Each number is 50 + 15 x the weight over its row's rms, rounded and kept within 0 to 99. Layers, rows and columns count from 0. The size before them is the row's rms in percent of the matrix's.

# down: layer 20 MLP down (transposed), 1280x256, rms 0.117, rows 298-308, columns 0-63
# up: layer 20 MLP up, 1280x256, rms 0.11, rows 299-308, columns 0-63
down298 106:22 77 47 47 51 40 44 54 43 76 40 59 62 38 54 74 65 65 50 66 33 42 53 50 50 52 32 51 70 25 62 68 37 29 51 65 38 70 66 47 54 42 68 46 50 61 75 44 32 34 39 41 70 65 42 32 55 47 53 42 52 73 58 45
up299 094:53 55 23 59 62 30 24 52 46 39 91 68 26 34 45 41 59 64 23 64 75 70 39 53 65 53 65 64 64 58 60 35 57 49 39 46 52 52 41 45 80 67 30 54 73 50 38 26 43 52 50 38 42 37 44 45 45 53 40 38 69 59 51 50
down299 090:68 83 71 34 70 46 51 27 35 71 63 50 30 64 31 63 48 41 41 42 56 68 52 68 57 52 54 48 47 64 40 71 23 36 51 60 44 55 69 51 26 40 76 40 09 53 23 47 40 57 25 28 76 53 65 62 35 49 57 43 49 61 56 32
up300 108:56 73 46 52 61 56 53 55 47 51 88 51 55 68 67 50 41 10 46 44 55 43 58 47 38 54 46 57 31 37 47 48 46 34 16 62 50 51 51 36 41 45 30 69 58 62 66 30 55 48 31 39 22 55 55 45 46 48 77 65 60 55 52 58
down300 111:66 99 22 51 68 50 49 63 52 35 52 59 54 74 71 40 46 49 74 50 70 65 54 50 41 44 45 34 38 35 56 17 29 44 56 65 57 48 67 45 51 36 48 49 21 36 49 64 43 45 34 38 55 59 26 61 35 68 37 34 57 45 59 52
up301 099:50 36 48 71 56 56 80 52 62 53 72 55 64 71 51 29 43 30 56 61 66 43 31 44 57 63 50 59 53 44 58 52 60 78 36 27 51 46 56 55 49 65 49 46 60 44 39 52 43 18 36 52 27 30 32 52 55 50 41 66 49 59 50 41
down301 096:25 52 52 21 26 59 30 29 47 49 59 61 66 56 53 53 44 50 81 63 48 47 89 41 45 32 53 28 55 71 34 39 53 31 33 78 26 48 47 41 57 47 68 32 33 62 50 52 33 50 73 66 58 83 68 47 58 40 44 42 38 40 71 73
up302 107:45 68 48 51 74 63 37 39 46 28 50 23 65 69 33 44 52 40 28 32 63 88 34 62 53 46 53 62 37 48 46 46 49 45 68 48 43 43 50 55 61 53 35 70 45 50 42 29 54 68 53 60 50 56 63 44 62 51 55 45 53 26 57 63
down302 112:42 34 52 53 38 61 45 38 25 64 40 35 75 75 54 30 68 61 52 66 48 75 47 56 58 55 54 40 37 51 43 46 28 51 52 45 50 50 29 28 76 36 34 38 75 46 63 59 62 62 55 53 50 55 62 55 45 77 26 85 36 62 42 13
up303 105:42 50 52 43 48 42 68 65 78 66 47 54 54 52 63 66 61 41 32 49 17 61 68 14 60 68 44 42 30 31 52 20 61 58 48 41 54 56 63 21 62 48 40 79 39 45 49 41 43 59 25 61 59 40 74 41 27 41 68 86 63 76 64 51
down303 106:71 57 49 42 72 49 47 42 46 68 61 38 46 45 61 54 40 67 50 48 25 45 46 51 33 41 45 39 52 58 26 47 72 59 56 56 51 51 48 80 44 35 51 52 13 52 61 56 51 49 39 63 47 47 28 61 47 29 37 53 72 49 34 72
up304 098:44 52 65 47 48 61 48 39 78 52 34 55 61 52 54 53 65 16 53 31 99 29 42 47 57 52 65 39 53 76 62 51 49 47 41 42 47 53 49 67 48 83 25 61 55 45 47 50 41 71 20 31 27 36 68 39 44 66 76 62 50 73 51 50
down304 107:27 58 51 36 63 43 44 35 35 81 35 56 54 73 42 30 71 48 43 44 46 63 47 27 49 61 37 76 75 46 46 63 38 45 58 22 54 22 62 43 68 52 60 89 56 61 25 54 63 36 28 58 26 46 45 56 49 24 61 48 52 47 29 33
up305 096:83 36 46 83 55 52 62 32 70 49 48 43 40 55 69 75 52 53 64 56 58 62 39 45 41 76 33 62 50 42 63 59 35 45 41 26 37 43 42 45 59 51 41 46 63 71 67 43 28 44 34 65 48 23 45 39 63 47 50 42 50 38 49 52
down305 097:51 33 42 48 64 70 21 66 67 72 64 38 43 58 72 46 41 41 80 58 22 65 44 61 33 51 31 31 32 31 43 63 34 90 31 60 51 48 72 22 98 63 51 49 50 72 26 65 53 53 51 43 45 43 44 23 62 50 39 49 71 42 34 33
up306 096:26 51 56 70 64 69 53 65 17 42 35 50 50 56 43 23 30 40 50 57 40 56 57 44 64 60 25 62 28 74 46 67 24 61 80 70 29 74 45 53 48 49 59 32 58 39 42 42 69 48 47 53 42 76 70 32 60 65 77 77 44 58 36 77
down306 087:68 58 44 24 49 44 18 43 34 68 61 51 74 33 34 52 67 47 54 55 57 52 79 45 35 31 55 42 75 42 22 45 37 55 60 33 57 66 53 33 52 59 73 72 28 42 31 49 67 86 45 62 62 40 72 76 31 22 49 53 41 40 53 47
up307 106:42 23 64 58 48 68 42 33 74 35 41 66 46 57 64 68 40 38 55 64 57 32 42 39 38 45 67 18 43 49 73 50 40 32 29 20 39 50 33 41 40 77 59 69 50 51 50 49 44 38 12 41 52 52 30 35 38 83 66 57 44 45 45 52
down307 105:69 49 58 68 40 58 58 35 67 39 45 65 72 57 45 59 14 43 65 56 43 44 61 51 60 46 45 60 36 44 38 60 64 62 58 42 48 33 43 73 41 58 31 51 58 49 50 39 62 81 65 54 33 73 71 34 40 59 67 53 31 47 57 13
up308 103:46 56 66 48 37 67 45 32 55 67 63 65 59 34 75 26 75 40 48 58 59 59 44 40 58 38 48 53 44 37 94 68 54 72 46 61 49 45 72 30 42 59 27 69 49 21 73 37 32 74 55 32 63 82 56 19 42 75 53 72 56 48 40 60
down308 109:76 54 65 32 45 34 43 62 62 71 45 49 22 49 30 79 74 36 70 29 62 40 44 46 66 61 52 55 45 76 45 43 53 63 57 64 42 69 61 80 61 55 50 87 46 59 75 56 52 38 56 57 27 29 49 36 23 44 11 50 53 61 55 61